python train.py --vocab_size=6909 --activation="squared_relu" --init_std_o=0.00519 --lr_head=0.0199 --warmup_steps=208 --batch_tokens=[65536, 131072, 196608]
Each number is 50 + 12 x the weight over its row's rms, rounded and kept within 0 to 99. Layers, rows and columns count from 0. The size before them is the row's rms in percent of the matrix's.

# layer 2 MLP down, 256x2048, rms 0.0733, rows 123-149, columns 1792-2047
096:39 45 47 72 55 42 51 44 51 79 56 53 26 33 76 56 45 47 43 44 44 49 45 79 45 56 71 49 44 53 47 57 43 41 54 62 48 42 61 72 46 42 31 70 33 52 47 56 39 65 37 55 43 51 32 45 51 49 65 59 54 26 50 41 69 44 47 49 86 35 54 63 50 46 55 49 45 46 41 70 27 47 48 57 51 52 46 52 63 51 41 43 57 44 38 61 56 41 50 48 42 57 32 51 32 47 42 53 45 57 31 38 48 41 44 34 34 60 45 52 61 38 67 56 74 53 64 55 61 34 61 54 49 55 76 52 67 56 37 42 65 37 41 51 30 57 70 58 45 42 32 46 52 54 59 43 43 55 39 44 59 49 85 35 43 44 44 54 62 29 47 40 57 71 36 45 44 45 53 49 54 54 53 48 34 22 51 20 43 34 22 35 56 55 53 46 39 51 37 39 38 35 41 35 54 37 66 60 41 52 46 60 39 48 29 31 69 42 45 49 57 55 61 66 45 34 43 47 47 30 32 61 49 36 34 49 43 63 14 24 42 33 44 49 57 40 53 61 24 42 38 54 53 19 51 42
100:52 47 48 36 33 60 48 63 37 25 46 47 43 53 28 44 55 61 60 52 47 26 45 46 34 57 47 47 56 20 56 72 62 53 57 42 41 14 39 48 57 50 53 14 54 69 45 63 38 44 66 33 30 31 73 46 37 34 32 47 41 49 47 54 30 66 56 49 45 42 32 52 48 51 63 66 53 33 33 54 47 66 36 30 71 67 64 49 43 46 38 37 46 37 32 58 25 55 39 59 31 43 79 53 53 76 62 59 54 47 48 50 56 40 38 54 50 37 37 66 52 48 39 63 58 11 55 32 41 52 38 78 51 68 38 73 33 45 61 53 47 49 45 71 58 60 72 54 48 61 31 34 55 46 50 55 42 69 66 37 40 64 29 54 49 43 58 52 70 43 68 36 52 47 56 41 27 36 21 44 54 51 52 44 70 51 55 61 78 62 36 49 53 37 58 42 68 70 58 43 56 56 44 59 44 70 48 34 50 44 48 49 71 60 65 41 36 53 37 45 34 54 57 67 41 53 44 46 63 73 56 41 49 62 52 42 56 35 49 30 57 68 44 47 79 58 51 51 55 35 61 49 49 44 62 57
103:68 42 53 49 43 41 53 47 40 54 63 78 52 68 67 29 59 51 35 62 60 74 52 30 60 80 47 32 46 50 67 48 42 32 54 38 53 91 42 47 42 56 43 64 58 54 65 47 30 53 52 53 37 66 62 51 67 53 59 43 56 31 49 73 58 79 32 44 70 64 53 42 58 54 64 49 60 57 54 56 31 52 69 69 41 67 51 40 25 47 54 67 57 67 50 50 50 45 51 56 72 44 52 62 45 56 48 59 44 51 52 50 23 43 57 35 68 45 43 46 52 52 61 67 31 57 48 45 54 44 41 69 54 44 56 56 63 44 51 58 60 62 65 55 60 48 61 66 78 51 50 58 49 59 47 54 55 47 54 51 47 51 58 24 49 49 49 60 49 55 53 36 65 44 39 45 44 55 48 52 55 44 54 33 52 47 59 48 62 49 70 50 35 38 69 46 35 42 31 51 57 68 62 47 62 44 37 58 72 57 63 44 48 48 51 60 51 66 56 70 68 47 48 63 40 53 55 64 59 51 25 56 67 49 58 72 54 50 52 36 50 41 52 64 45 42 56 46 22 43 42 69 46 56 35 30
102:45 61 54 63 57 69 49 47 57 72 44 36 75 51 23 43 34 72 62 30 49 39 48 37 51 28 61 68 49 32 31 41 40 40 49 37 47 52 46 41 63 45 58 44 84 53 63 72 81 67 56 32 41 58 37 54 46 41 58 51 59 60 62 44 49 33 50 64 45 46 47 29 46 51 38 54 61 52 42 73 55 65 40 39 60 41 45 43 51 31 34 55 38 58 57 58 52 61 47 43 45 58 48 29 52 56 56 68 50 69 53 57 44 51 57 59 46 41 42 49 53 47 83 53 42 42 41 41 48 71 61 66 46 36 49 76 67 73 45 55 47 51 36 31 40 55 65 28 72 56 58 42 57 37 51 48 46 49 48 54 66 61 63 42 38 47 56 57 50 49 49 61 16 43 39 46 85 66 44 77 45 47 31 32 50 51 35 55 59 74 49 49 62 46 39 52 44 41 30 42 46 45 59 56 36 58 46 74 39 55 26 67 63 31 47 54 54 53 60 56 39 35 54 44 56 41 46 51 48 61 63 48 49 53 48 52 42 39 66 56 57 67 51 40 30 75 45 52 63 38 25 49 49 35 45 75
104:48 52 46 24 53 54 51 34 49 71 46 54 31 44 53 39 57 56 58 42 62 61 45 38 63 51 40 37 60 63 43 48 34 41 54 64 62 52 45 74 40 52 41 60 55 51 54 43 52 52 39 65 35 44 54 72 32 32 44 56 36 25 36 45 64 46 28 43 47 50 47 62 50 39 67 21 56 47 43 41 57 38 34 45 61 57 35 35 31 50 41 42 28 42 70 35 48 35 79 37 54 46 34 57 47 52 26 51 66 69 50 48 47 50 61 37 44 29 36 68 49 44 44 62 28 60 63 52 60 52 61 43 54 46 54 53 65 39 41 39 57 60 26 29 45 47 54 45 56 32 48 44 52 55 54 58 47 53 53 44 50 53 60 57 57 52 53 62 23 57 57 35 32 46 56 62 43 45 34 48 53 50 31 46 32 58 32 59 24 41 60 65 29 43 56 74 46 27 23 34 64 61 19 34 40 46 40 53 51 49 23 30 46 32 55 85 55 48 44 49 34 62 58 40 48 64 40 44 57 68 41 74 52 37 28 41 51 55 31 41 62 51 47 51 51 60 67 49 49 65 56 36 49 38 40 46
105:44 54 46 55 55 58 48 49 39 39 56 35 57 49 48 38 53 40 50 49 43 56 44 47 67 45 67 47 44 51 55 53 60 41 61 64 47 47 38 28 45 78 46 58 74 47 64 74 28 47 35 52 49 31 75 23 76 53 44 49 57 55 46 76 56 63 55 64 59 58 63 48 50 56 48 56 54 76 48 33 62 52 53 34 50 72 55 79 63 59 63 50 40 57 44 56 57 67 48 59 27 47 35 51 47 72 42 56 42 64 43 45 52 66 83 50 34 48 52 64 55 67 48 59 36 66 68 60 39 59 33 32 55 51 40 47 41 50 50 48 61 38 63 35 49 32 64 50 23 33 48 49 43 57 62 44 47 52 70 53 47 44 43 48 66 51 45 47 63 52 55 62 44 52 57 35 54 59 34 57 54 44 26 40 61 45 50 58 56 39 50 60 37 45 49 61 71 84 56 45 49 43 33 55 62 36 70 46 78 50 52 74 56 51 45 48 66 44 56 72 48 41 73 49 56 45 65 40 72 38 31 53 63 40 62 60 55 56 47 63 45 49 39 59 72 51 54 56 64 49 30 60 46 69 53 28
098:57 49 52 48 52 59 31 59 31 56 51 72 66 57 50 52 40 49 29 42 59 58 49 91 14 46 49 57 35 63 39 39 45 68 46 54 31 39 57 74 43 72 55 55 31 57 32 45 56 55 45 39 41 50 35 55 41 37 48 57 35 53 65 64 38 78 38 32 57 56 79 50 58 54 47 49 64 47 55 64 54 60 56 43 68 38 42 43 17 51 57 35 49 48 71 35 30 26 55 47 43 30 50 60 38 47 45 38 39 35 61 50 34 48 41 36 51 46 53 45 51 45 79 43 46 71 39 34 72 40 24 50 51 40 69 40 33 40 38 45 68 40 61 53 55 63 41 49 76 61 59 43 47 27 46 52 57 46 45 61 40 44 40 50 42 46 53 59 51 57 48 50 45 41 53 54 57 37 41 47 45 37 55 56 52 45 27 70 41 79 30 60 42 68 46 47 49 27 50 30 70 36 43 60 54 70 48 51 56 46 42 69 52 48 61 52 70 45 38 55 41 47 44 22 60 34 31 33 52 59 52 65 43 54 60 64 47 59 41 66 31 67 32 28 44 61 42 53 42 55 55 33 58 24 43 20
100:43 51 50 43 48 45 51 62 58 70 55 50 45 64 33 59 54 39 37 50 47 52 38 29 61 55 50 63 51 46 51 35 30 72 33 42 51 42 50 39 55 38 36 54 68 68 50 58 57 47 58 47 57 43 43 34 59 55 39 45 50 37 35 44 23 55 49 55 52 40 22 59 47 48 27 62 58 56 38 47 48 64 52 37 34 37 59 40 40 44 55 46 65 40 54 60 43 48 50 60 29 48 42 29 45 52 48 52 57 42 60 48 54 58 23 64 37 51 42 52 59 60 46 55 50 66 57 62 52 61 56 52 48 46 50 59 52 53 50 55 48 57 53 73 64 25 53 63 47 55 64 47 52 50 49 44 51 55 54 54 62 49 59 52 56 50 52 54 43 46 50 26 52 39 37 34 70 45 70 32 39 53 51 72 24 65 75 64 44 47 71 47 55 60 51 48 44 57 77 53 59 52 59 37 28 41 61 52 22 53 42 56 56 41 62 47 34 45 51 40 63 51 59 83 64 59 80 50 58 63 58 57 53 53 58 42 47 45 69 90 73 42 85 58 57 39 44 73 73 37 50 57 67 61 51 57
092:29 57 59 45 52 45 46 60 51 82 66 56 40 57 59 50 36 31 55 57 51 58 45 78 51 50 44 39 48 49 45 45 46 38 42 51 44 51 60 36 48 34 61 64 58 54 45 45 56 49 58 34 50 36 42 47 33 49 69 49 37 41 58 61 56 23 42 36 58 33 33 51 53 52 35 58 59 57 44 52 64 47 48 49 48 39 55 39 43 41 65 55 41 33 55 60 39 82 51 52 63 39 50 39 44 38 36 43 59 67 35 28 50 54 47 60 56 44 52 56 58 62 44 41 63 67 36 53 57 70 39 53 50 77 47 49 53 42 70 48 54 32 46 60 47 33 37 60 33 27 34 47 35 54 51 45 50 63 37 80 45 60 48 37 54 44 27 52 22 76 48 65 66 42 37 58 33 43 50 57 45 33 32 58 50 56 47 62 36 53 65 55 36 41 61 55 38 63 69 41 53 51 66 50 49 52 37 42 61 51 58 61 56 55 78 50 77 40 53 51 51 56 46 50 43 51 42 55 56 38 57 68 33 58 39 46 46 57 80 18 35 69 53 61 61 46 57 58 54 57 44 32 54 75 27 42
096:47 40 50 65 40 56 57 51 34 55 55 54 62 48 71 33 56 51 54 47 56 51 51 66 31 52 39 43 62 55 51 48 52 56 44 45 33 69 68 40 48 42 46 47 57 41 66 58 47 61 64 57 46 61 52 36 47 42 61 49 29 68 51 73 61 31 75 51 38 26 69 41 53 44 60 36 55 41 36 39 46 58 58 59 52 51 43 62 51 70 40 74 78 60 33 43 57 39 30 69 42 30 54 51 20 45 68 50 40 58 38 62 64 54 49 68 40 53 68 60 49 54 42 61 49 13 21 39 37 35 33 50 52 63 49 48 42 61 36 51 40 48 62 79 66 64 51 50 59 67 64 39 49 72 47 46 62 57 61 42 52 52 87 57 60 45 47 53 36 46 47 54 49 46 46 40 52 72 65 65 31 33 17 31 68 38 58 63 57 43 57 53 43 33 67 58 56 70 62 45 38 59 33 68 54 45 61 59 56 67 39 62 37 49 38 62 49 51 31 42 62 66 63 53 46 31 47 40 46 57 47 40 51 37 46 60 39 48 38 32 53 46 88 52 38 70 48 57 53 73 39 45 33 63 39 54
099:45 41 49 37 56 77 60 37 45 39 58 50 44 38 52 52 44 38 59 72 44 62 50 55 47 67 62 42 94 55 31 57 51 28 70 55 62 41 46 46 81 64 28 69 55 45 38 59 41 56 35 52 49 70 68 65 53 58 44 51 18 26 52 58 36 38 46 50 43 37 36 44 41 46 32 52 61 39 40 82 56 32 55 49 50 49 46 41 54 45 50 39 48 64 34 50 45 49 57 45 29 50 41 23 50 63 29 61 45 32 25 60 56 52 69 15 79 60 45 34 38 36 51 29 56 44 56 49 51 48 54 45 45 56 58 42 48 37 45 56 44 60 24 67 46 62 48 50 70 33 38 65 62 36 52 49 44 55 53 40 62 42 52 57 42 56 58 42 54 36 49 40 54 33 48 57 46 51 53 44 41 58 30 56 66 62 69 26 65 61 46 75 40 37 74 76 36 45 64 54 47 53 42 41 33 48 31 48 59 40 37 48 63 47 34 61 22 44 57 60 77 52 47 37 59 54 53 46 51 52 49 40 46 38 39 41 44 27 58 68 56 77 33 52 61 48 28 31 70 49 34 59 64 30 39 35
103:61 47 54 59 39 57 59 49 64 46 77 80 66 51 37 73 42 37 43 40 44 80 48 46 49 57 23 49 36 58 55 63 74 79 56 44 47 50 52 64 67 51 51 35 49 48 62 67 46 58 55 38 51 56 61 65 25 22 59 38 07 46 37 47 42 44 69 62 18 53 55 30 53 45 41 72 47 61 52 65 59 46 32 38 48 65 51 35 54 62 45 33 52 53 29 42 34 57 69 67 55 65 43 32 56 65 77 63 49 60 53 63 56 43 51 62 49 66 50 52 44 67 37 57 58 46 73 66 33 52 43 59 38 49 63 47 32 40 65 50 57 57 46 44 59 49 60 39 78 51 30 48 73 56 54 55 54 59 46 69 84 53 44 63 51 46 43 72 62 59 66 41 44 48 41 48 66 53 51 56 46 33 61 58 61 57 50 51 69 61 55 50 56 44 63 39 57 42 50 24 43 32 44 74 56 45 30 41 55 53 39 49 52 30 57 56 50 43 68 48 59 32 60 35 53 52 70 52 69 42 68 52 55 67 42 56 55 57 57 57 60 46 49 39 59 51 44 24 37 55 55 54 60 61 61 70
100:38 45 58 61 58 46 51 49 67 41 46 32 46 41 66 49 70 74 63 65 58 60 53 48 60 41 51 53 33 70 59 63 65 38 64 43 62 56 53 54 58 63 30 40 43 41 71 44 46 31 50 50 54 57 43 52 73 63 42 40 53 42 62 45 54 25 52 48 37 54 30 59 47 50 72 54 51 54 94 49 55 51 70 20 89 54 55 45 40 24 52 19 50 41 56 37 43 38 55 58 38 50 46 52 36 43 50 57 46 45 49 22 49 50 50 51 52 33 56 44 43 57 58 46 33 49 49 49 80 51 52 64 59 63 44 64 51 32 42 62 68 49 34 65 60 63 52 61 45 28 58 60 45 49 38 53 53 52 50 79 84 35 77 55 46 41 43 52 45 35 71 53 66 36 59 59 47 59 50 33 68 40 29 44 75 50 76 48 54 62 61 59 42 55 42 57 41 55 44 53 59 22 61 66 53 44 53 30 54 59 49 48 48 42 54 49 42 59 81 61 52 36 33 53 50 64 24 58 47 43 39 72 43 58 60 73 59 45 62 56 55 61 45 41 44 61 52 60 43 54 42 48 47 54 41 36
101:99 40 56 38 28 50 36 57 51 61 46 44 54 59 54 36 38 64 51 48 32 69 50 50 45 53 54 51 58 44 37 71 54 29 57 39 68 65 59 50 66 34 45 32 55 42 42 38 53 34 57 42 59 48 32 38 71 44 59 51 73 47 44 25 62 54 44 55 58 68 32 64 47 63 35 61 50 55 43 25 51 58 31 47 38 51 52 55 53 45 40 49 27 53 41 62 69 49 33 72 66 45 55 63 58 55 67 33 50 53 54 31 24 43 55 54 40 61 53 56 45 48 38 61 74 48 72 51 37 67 56 36 35 53 76 40 56 60 43 58 51 67 43 46 53 46 45 44 72 52 58 59 46 52 38 49 54 29 54 73 71 41 83 29 39 49 52 51 49 61 51 65 53 31 42 31 74 53 68 45 65 55 30 47 51 39 78 38 85 53 57 39 38 42 64 52 52 55 47 47 56 71 44 55 57 43 52 28 53 59 46 48 41 40 57 31 48 61 54 33 32 69 47 59 53 49 66 68 48 76 52 41 56 54 41 60 49 59 65 53 71 48 62 41 40 68 48 41 57 47 53 58 71 56 50 61
100:57 46 45 53 43 61 34 64 53 42 32 40 55 77 62 62 48 63 29 55 37 37 49 39 46 43 63 40 48 41 54 27 66 59 54 42 60 50 46 49 50 46 45 22 38 51 70 42 53 43 37 70 55 67 51 45 61 65 59 61 75 38 49 47 46 59 25 57 47 22 23 40 58 56 46 39 46 54 46 40 32 65 46 39 68 62 58 55 75 54 46 18 56 56 42 49 43 63 47 37 59 35 49 42 74 73 50 68 53 41 53 46 70 53 32 64 54 60 33 36 48 42 47 54 60 68 28 63 60 39 57 39 52 57 42 57 54 61 49 50 41 33 52 48 55 29 59 67 36 38 51 40 57 36 34 45 54 47 60 39 52 39 52 64 68 59 55 35 39 28 72 43 37 61 34 32 57 38 58 28 57 47 50 58 52 55 46 55 50 52 51 55 71 57 56 55 41 46 60 44 50 36 60 45 49 54 66 54 59 56 61 41 37 64 42 51 50 52 61 42 50 21 67 57 26 48 54 42 66 57 50 32 34 48 67 35 38 48 61 57 43 57 63 41 53 55 43 56 47 46 48 56 51 43 39 43
099:46 40 49 57 53 74 54 65 46 42 48 39 45 36 47 49 58 70 57 53 65 63 54 51 53 47 24 35 42 40 58 78 28 61 38 62 74 64 37 73 38 48 65 52 49 46 64 32 75 43 49 42 57 69 42 53 49 44 67 54 39 44 46 22 69 43 51 51 46 53 67 61 70 45 61 58 47 31 35 53 46 49 48 32 67 56 38 53 44 52 56 64 51 24 71 52 70 51 43 56 68 50 60 49 68 38 76 63 58 59 60 37 51 61 48 53 63 79 54 63 33 55 59 50 43 46 58 47 59 58 76 42 65 53 55 54 60 55 51 40 46 61 52 56 42 72 55 56 60 70 55 67 39 43 59 44 65 58 66 54 67 51 32 32 63 56 49 49 54 50 62 46 57 51 60 32 43 70 52 61 72 47 46 57 49 48 48 42 54 40 53 40 53 58 68 54 44 42 46 42 84 51 52 44 40 41 50 23 69 44 63 72 64 62 53 41 53 66 48 47 66 48 21 51 30 43 62 57 42 42 49 47 55 51 39 43 63 51 49 71 73 41 51 38 44 38 46 60 42 63 75 57 26 64 50 52
099:53 45 52 54 49 76 50 74 52 40 53 54 55 50 54 22 72 49 56 52 44 33 54 41 08 66 52 60 65 38 54 60 70 60 53 55 49 13 47 47 40 41 67 27 34 27 37 45 93 34 67 43 33 41 57 57 54 47 42 43 36 58 31 42 49 48 57 56 67 38 58 64 58 54 74 66 55 57 48 38 65 43 49 45 66 49 46 79 41 32 37 49 59 48 39 54 55 53 40 55 55 50 63 66 64 44 63 69 47 62 60 42 17 23 56 51 71 50 43 73 48 42 44 46 08 42 41 57 50 54 56 62 56 63 56 50 47 59 30 32 45 56 49 58 63 48 63 63 58 56 36 65 47 37 50 53 56 73 52 57 41 65 40 41 56 45 61 57 58 43 51 43 57 54 63 50 50 34 39 44 69 56 63 39 64 45 50 79 56 37 62 85 54 60 48 80 48 58 41 64 46 53 36 53 54 57 61 61 49 44 58 64 36 47 66 53 59 44 45 38 43 71 60 60 45 49 53 67 57 72 39 40 69 62 57 40 51 48 38 55 52 47 63 52 60 61 34 53 65 71 41 40 68 38 78 45
100:49 43 45 60 56 67 49 45 34 54 54 42 62 52 48 32 42 28 44 56 53 46 55 42 44 47 58 54 53 12 51 53 63 53 51 42 65 31 47 30 48 45 60 58 64 46 43 52 48 44 55 53 36 76 54 46 50 54 17 65 39 61 58 70 81 37 39 48 56 57 53 47 54 51 51 59 49 35 23 51 62 50 67 35 47 27 32 71 51 52 36 53 61 60 65 63 29 45 63 42 50 75 39 55 61 44 28 67 52 40 45 76 41 40 64 43 67 42 42 72 62 35 49 59 52 67 46 29 57 63 68 37 55 50 31 62 48 40 60 39 71 34 55 54 36 60 47 50 43 63 55 53 52 30 48 49 38 58 49 78 34 56 76 51 60 33 61 40 46 56 55 43 59 30 64 65 38 35 49 35 58 49 42 47 51 44 55 47 32 52 63 65 49 59 39 64 57 37 53 46 52 47 28 46 59 70 48 30 58 52 57 58 42 41 48 44 49 37 37 56 45 52 47 76 34 27 27 43 36 59 75 59 53 60 53 35 37 52 64 49 42 36 54 63 56 70 41 57 46 56 50 54 75 43 40 32
099:40 49 42 54 49 60 33 43 52 25 42 67 68 41 46 31 58 55 79 35 62 61 49 41 48 50 67 71 32 43 51 63 50 32 32 50 60 59 63 73 55 58 41 65 55 61 63 38 40 42 60 47 50 48 40 46 62 55 54 48 56 66 49 69 36 81 59 47 62 48 59 68 37 45 58 36 34 48 39 33 47 51 54 42 70 45 43 43 36 57 27 48 44 50 54 43 31 41 62 38 61 56 70 76 78 51 47 50 48 43 47 27 48 51 50 60 28 51 57 51 50 39 52 57 41 51 53 62 26 55 55 55 41 50 22 52 70 36 45 61 72 38 64 53 30 44 50 32 35 47 66 37 45 61 60 53 49 72 36 49 38 49 49 37 51 43 30 61 45 61 46 53 35 43 37 58 62 35 50 51 57 51 47 42 54 50 44 44 48 55 63 70 44 52 67 63 59 61 50 45 44 45 49 70 62 37 51 43 38 56 53 63 38 47 53 51 50 55 45 50 28 48 51 49 59 31 60 48 48 65 41 54 68 60 31 62 51 54 25 55 72 62 65 42 51 53 54 51 53 60 70 59 51 57 63 72
099:58 56 42 46 38 57 43 51 60 66 40 68 53 65 49 24 70 53 35 53 58 69 51 38 34 45 37 64 61 73 55 64 74 30 62 51 52 42 38 52 67 66 57 50 49 44 54 35 37 50 49 48 67 75 53 64 65 47 72 33 35 61 46 48 62 73 48 31 67 59 82 43 50 44 62 55 50 67 74 43 67 57 55 67 42 65 56 79 58 52 49 39 38 53 46 45 54 51 51 48 50 40 65 53 61 46 54 60 57 69 54 51 60 37 64 26 68 50 49 50 57 46 60 50 48 49 55 62 44 60 53 31 53 45 57 53 37 48 51 51 48 51 77 30 57 41 34 58 63 49 47 63 52 59 54 53 58 52 50 70 55 51 44 44 49 48 40 37 55 26 64 49 51 43 55 52 69 46 46 45 50 40 60 49 48 36 48 39 48 38 54 50 53 57 24 42 53 41 21 43 76 37 44 50 62 52 49 59 62 60 48 68 47 54 62 69 53 63 60 61 43 72 37 53 41 43 68 41 32 49 30 54 47 59 58 41 49 51 69 62 58 32 70 45 42 50 34 46 66 45 68 61 60 42 33 61
101:28 47 50 35 64 60 52 55 66 55 26 40 60 66 47 65 59 54 76 50 37 38 48 51 57 46 58 60 66 43 50 43 61 54 59 60 48 51 68 43 70 53 53 03 59 58 71 44 59 48 46 41 31 65 48 45 58 58 57 46 71 46 44 39 55 43 61 47 39 43 55 51 50 55 44 44 61 60 42 52 66 54 44 30 54 60 52 29 33 62 67 50 32 58 78 50 54 36 50 35 70 53 52 47 65 42 48 41 52 48 66 38 62 46 46 64 44 49 68 47 54 79 33 34 47 54 38 46 27 56 48 57 51 60 37 65 50 38 62 43 44 65 49 68 61 59 20 38 58 58 50 53 77 62 39 61 51 42 57 35 44 54 50 32 49 59 74 46 67 41 46 44 52 54 40 71 62 39 57 41 61 65 71 69 59 40 66 53 32 41 34 46 62 54 35 44 50 49 53 67 56 62 55 61 72 28 67 32 42 53 48 62 49 56 47 55 52 49 49 41 39 49 34 58 41 44 62 43 50 44 71 44 44 53 46 41 54 45 61 52 32 52 31 31 63 43 55 56 40 45 54 42 59 55 37 33
101:57 32 50 37 34 31 43 33 52 53 61 62 34 58 66 59 57 59 40 54 54 70 51 57 34 53 63 63 44 49 52 49 37 65 68 44 25 43 33 77 58 56 67 68 41 41 61 50 54 35 43 55 73 43 19 49 46 45 68 29 32 47 58 61 37 31 54 46 58 44 41 75 45 38 47 53 49 51 66 52 43 42 54 41 50 48 19 69 57 45 38 21 54 29 39 51 31 33 69 54 54 33 42 43 68 25 70 54 39 40 50 54 51 52 23 52 36 56 56 48 42 54 26 31 72 42 41 43 64 48 55 48 47 52 49 41 34 40 41 51 44 49 19 35 47 73 37 40 45 36 47 60 44 32 59 48 42 14 55 56 58 37 46 46 46 52 46 43 52 68 35 61 70 41 64 50 57 49 50 59 54 55 50 59 59 72 55 25 36 48 69 54 70 57 47 49 49 58 38 38 46 39 61 45 56 65 44 63 45 44 65 61 57 54 50 55 30 68 74 66 41 52 42 64 57 62 65 59 42 49 56 15 54 53 59 61 46 46 76 78 66 66 30 49 50 45 49 50 55 34 57 52 59 31 44 37
100:40 60 47 48 34 54 63 76 30 52 37 41 59 63 55 24 46 25 72 55 15 56 50 40 42 56 42 47 56 50 52 78 68 53 55 52 68 71 40 52 57 73 47 47 40 71 48 43 28 39 68 60 34 46 46 50 41 44 60 41 29 61 36 51 47 58 50 39 52 67 31 61 43 45 24 45 53 61 69 24 57 46 57 55 64 53 53 43 29 62 49 73 82 57 66 43 60 68 74 63 37 40 27 41 69 72 59 62 45 50 68 46 53 28 47 41 46 75 53 47 45 61 37 36 48 56 46 46 48 61 40 47 37 56 61 56 53 54 30 57 53 43 49 69 46 38 58 69 49 50 70 64 48 32 67 45 50 44 41 51 53 52 64 45 60 44 53 50 55 58 19 51 44 52 43 24 61 52 55 41 55 45 65 67 50 47 58 48 76 39 24 41 38 57 47 41 51 54 53 46 78 55 64 48 40 39 52 38 32 53 46 50 34 39 56 34 47 46 62 45 58 42 53 52 50 49 38 57 62 48 64 47 48 47 46 50 44 50 54 39 49 66 61 35 49 47 50 42 54 38 33 68 56 57 58 51
101:49 45 62 65 43 41 39 33 34 50 71 43 60 46 43 56 36 24 60 57 27 54 42 51 41 46 53 56 54 27 66 39 42 52 62 50 43 35 39 58 47 40 63 27 24 34 53 44 51 30 52 40 43 39 48 31 60 52 60 50 51 63 54 44 48 41 46 34 69 33 43 40 46 46 41 37 46 61 33 41 58 51 55 65 49 39 52 39 60 49 43 46 54 35 43 51 35 50 44 38 44 77 25 48 36 53 28 51 47 55 46 54 58 53 27 39 46 40 42 56 54 48 37 59 55 33 27 25 50 40 46 51 40 53 59 53 39 35 50 33 37 22 48 40 31 35 68 77 47 40 31 38 45 60 58 42 55 37 40 28 44 36 37 56 47 48 39 47 28 50 56 56 47 44 51 56 42 53 46 51 45 57 47 53 56 51 27 48 51 54 43 29 26 37 59 51 40 67 38 65 48 38 52 44 61 37 40 55 70 60 57 60 20 47 41 26 59 46 35 46 52 34 64 50 51 30 52 42 47 35 64 57 50 33 66 45 32 37 33 63 46 64 41 41 52 43 48 67 45 51 30 34 59 22 45 36
098:65 32 47 68 56 47 65 55 69 40 45 49 73 42 60 48 63 69 43 51 34 58 55 29 50 52 20 64 63 46 54 55 53 49 55 47 42 68 51 43 48 41 54 62 50 51 45 42 73 46 33 45 46 43 59 53 46 69 54 50 22 54 23 42 50 41 43 45 46 66 62 57 45 68 45 54 58 49 40 62 51 55 76 43 79 63 59 42 11 56 50 49 45 48 45 45 38 62 57 48 46 51 77 37 44 30 58 47 37 59 56 60 70 51 36 74 73 31 61 65 46 56 55 57 43 41 34 40 51 65 43 46 52 50 55 53 68 57 43 58 66 62 52 53 33 45 59 56 32 56 77 64 44 33 47 47 49 64 71 64 51 46 30 24 38 53 57 48 50 33 40 65 49 47 53 70 49 60 49 73 54 61 69 59 69 33 46 64 63 50 59 47 57 36 73 45 68 47 65 40 49 20 47 59 49 32 50 43 57 57 51 48 40 39 58 51 52 47 40 81 39 62 50 64 53 65 55 54 48 33 55 56 68 30 51 32 47 57 62 36 51 46 70 66 61 48 54 61 50 38 58 40 47 31 51 45
112:43 39 56 67 36 20 45 55 42 46 56 54 41 43 40 53 52 51 30 55 48 47 46 59 47 65 51 56 33 28 50 39 66 39 80 49 55 47 41 57 39 47 39 52 53 50 29 40 51 47 60 52 36 61 61 55 35 28 58 50 51 56 49 58 70 65 46 37 40 61 38 49 51 51 57 37 58 45 63 11 42 39 63 58 61 60 49 77 37 41 55 65 48 35 51 49 45 59 47 34 34 60 56 44 35 29 51 48 49 34 42 47 83 52 54 46 56 44 34 33 34 63 49 55 30 47 63 46 60 59 44 64 41 37 42 28 52 58 37 45 40 47 70 42 44 39 52 52 57 64 54 43 52 40 45 52 56 65 57 35 70 58 57 59 43 42 42 47 60 48 56 49 38 61 40 51 54 48 54 39 52 57 33 40 51 61 29 40 44 44 42 66 47 51 43 51 60 40 36 53 52 53 64 39 37 60 43 52 53 52 49 51 42 59 47 43 32 55 19 36 46 36 53 42 59 48 48 40 50 55 48 57 70 25 44 50 46 44 25 62 43 62 34 53 44 43 54 54 45 53 35 44 42 60 78 35
097:53 48 62 62 53 34 40 52 36 32 57 68 53 57 35 58 45 71 64 29 61 16 52 62 57 23 46 58 53 53 43 54 37 28 63 69 53 46 45 43 38 46 45 57 55 48 51 83 63 59 53 40 53 44 69 47 46 34 37 41 73 65 67 50 24 39 54 47 45 53 42 53 40 50 49 47 56 54 68 32 37 67 60 49 54 26 70 48 59 55 46 55 23 47 62 29 57 11 37 45 52 52 49 55 44 54 51 27 47 43 38 37 15 62 51 59 14 41 35 54 43 42 53 41 60 56 43 71 36 52 60 62 54 47 84 58 26 53 50 67 60 41 41 60 39 40 64 48 49 46 49 81 47 83 50 53 53 50 42 41 70 54 38 50 38 51 49 55 47 67 61 42 60 53 44 46 82 56 67 49 52 74 44 86 58 58 38 66 74 36 27 60 72 49 40 45 51 47 58 48 26 62 52 46 33 28 53 58 72 32 55 46 57 60 32 56 54 56 50 49 63 51 50 51 72 43 44 50 23 68 29 58 42 21 66 64 53 49 37 49 42 45 39 35 43 49 44 59 33 56 30 34 49 36 61 38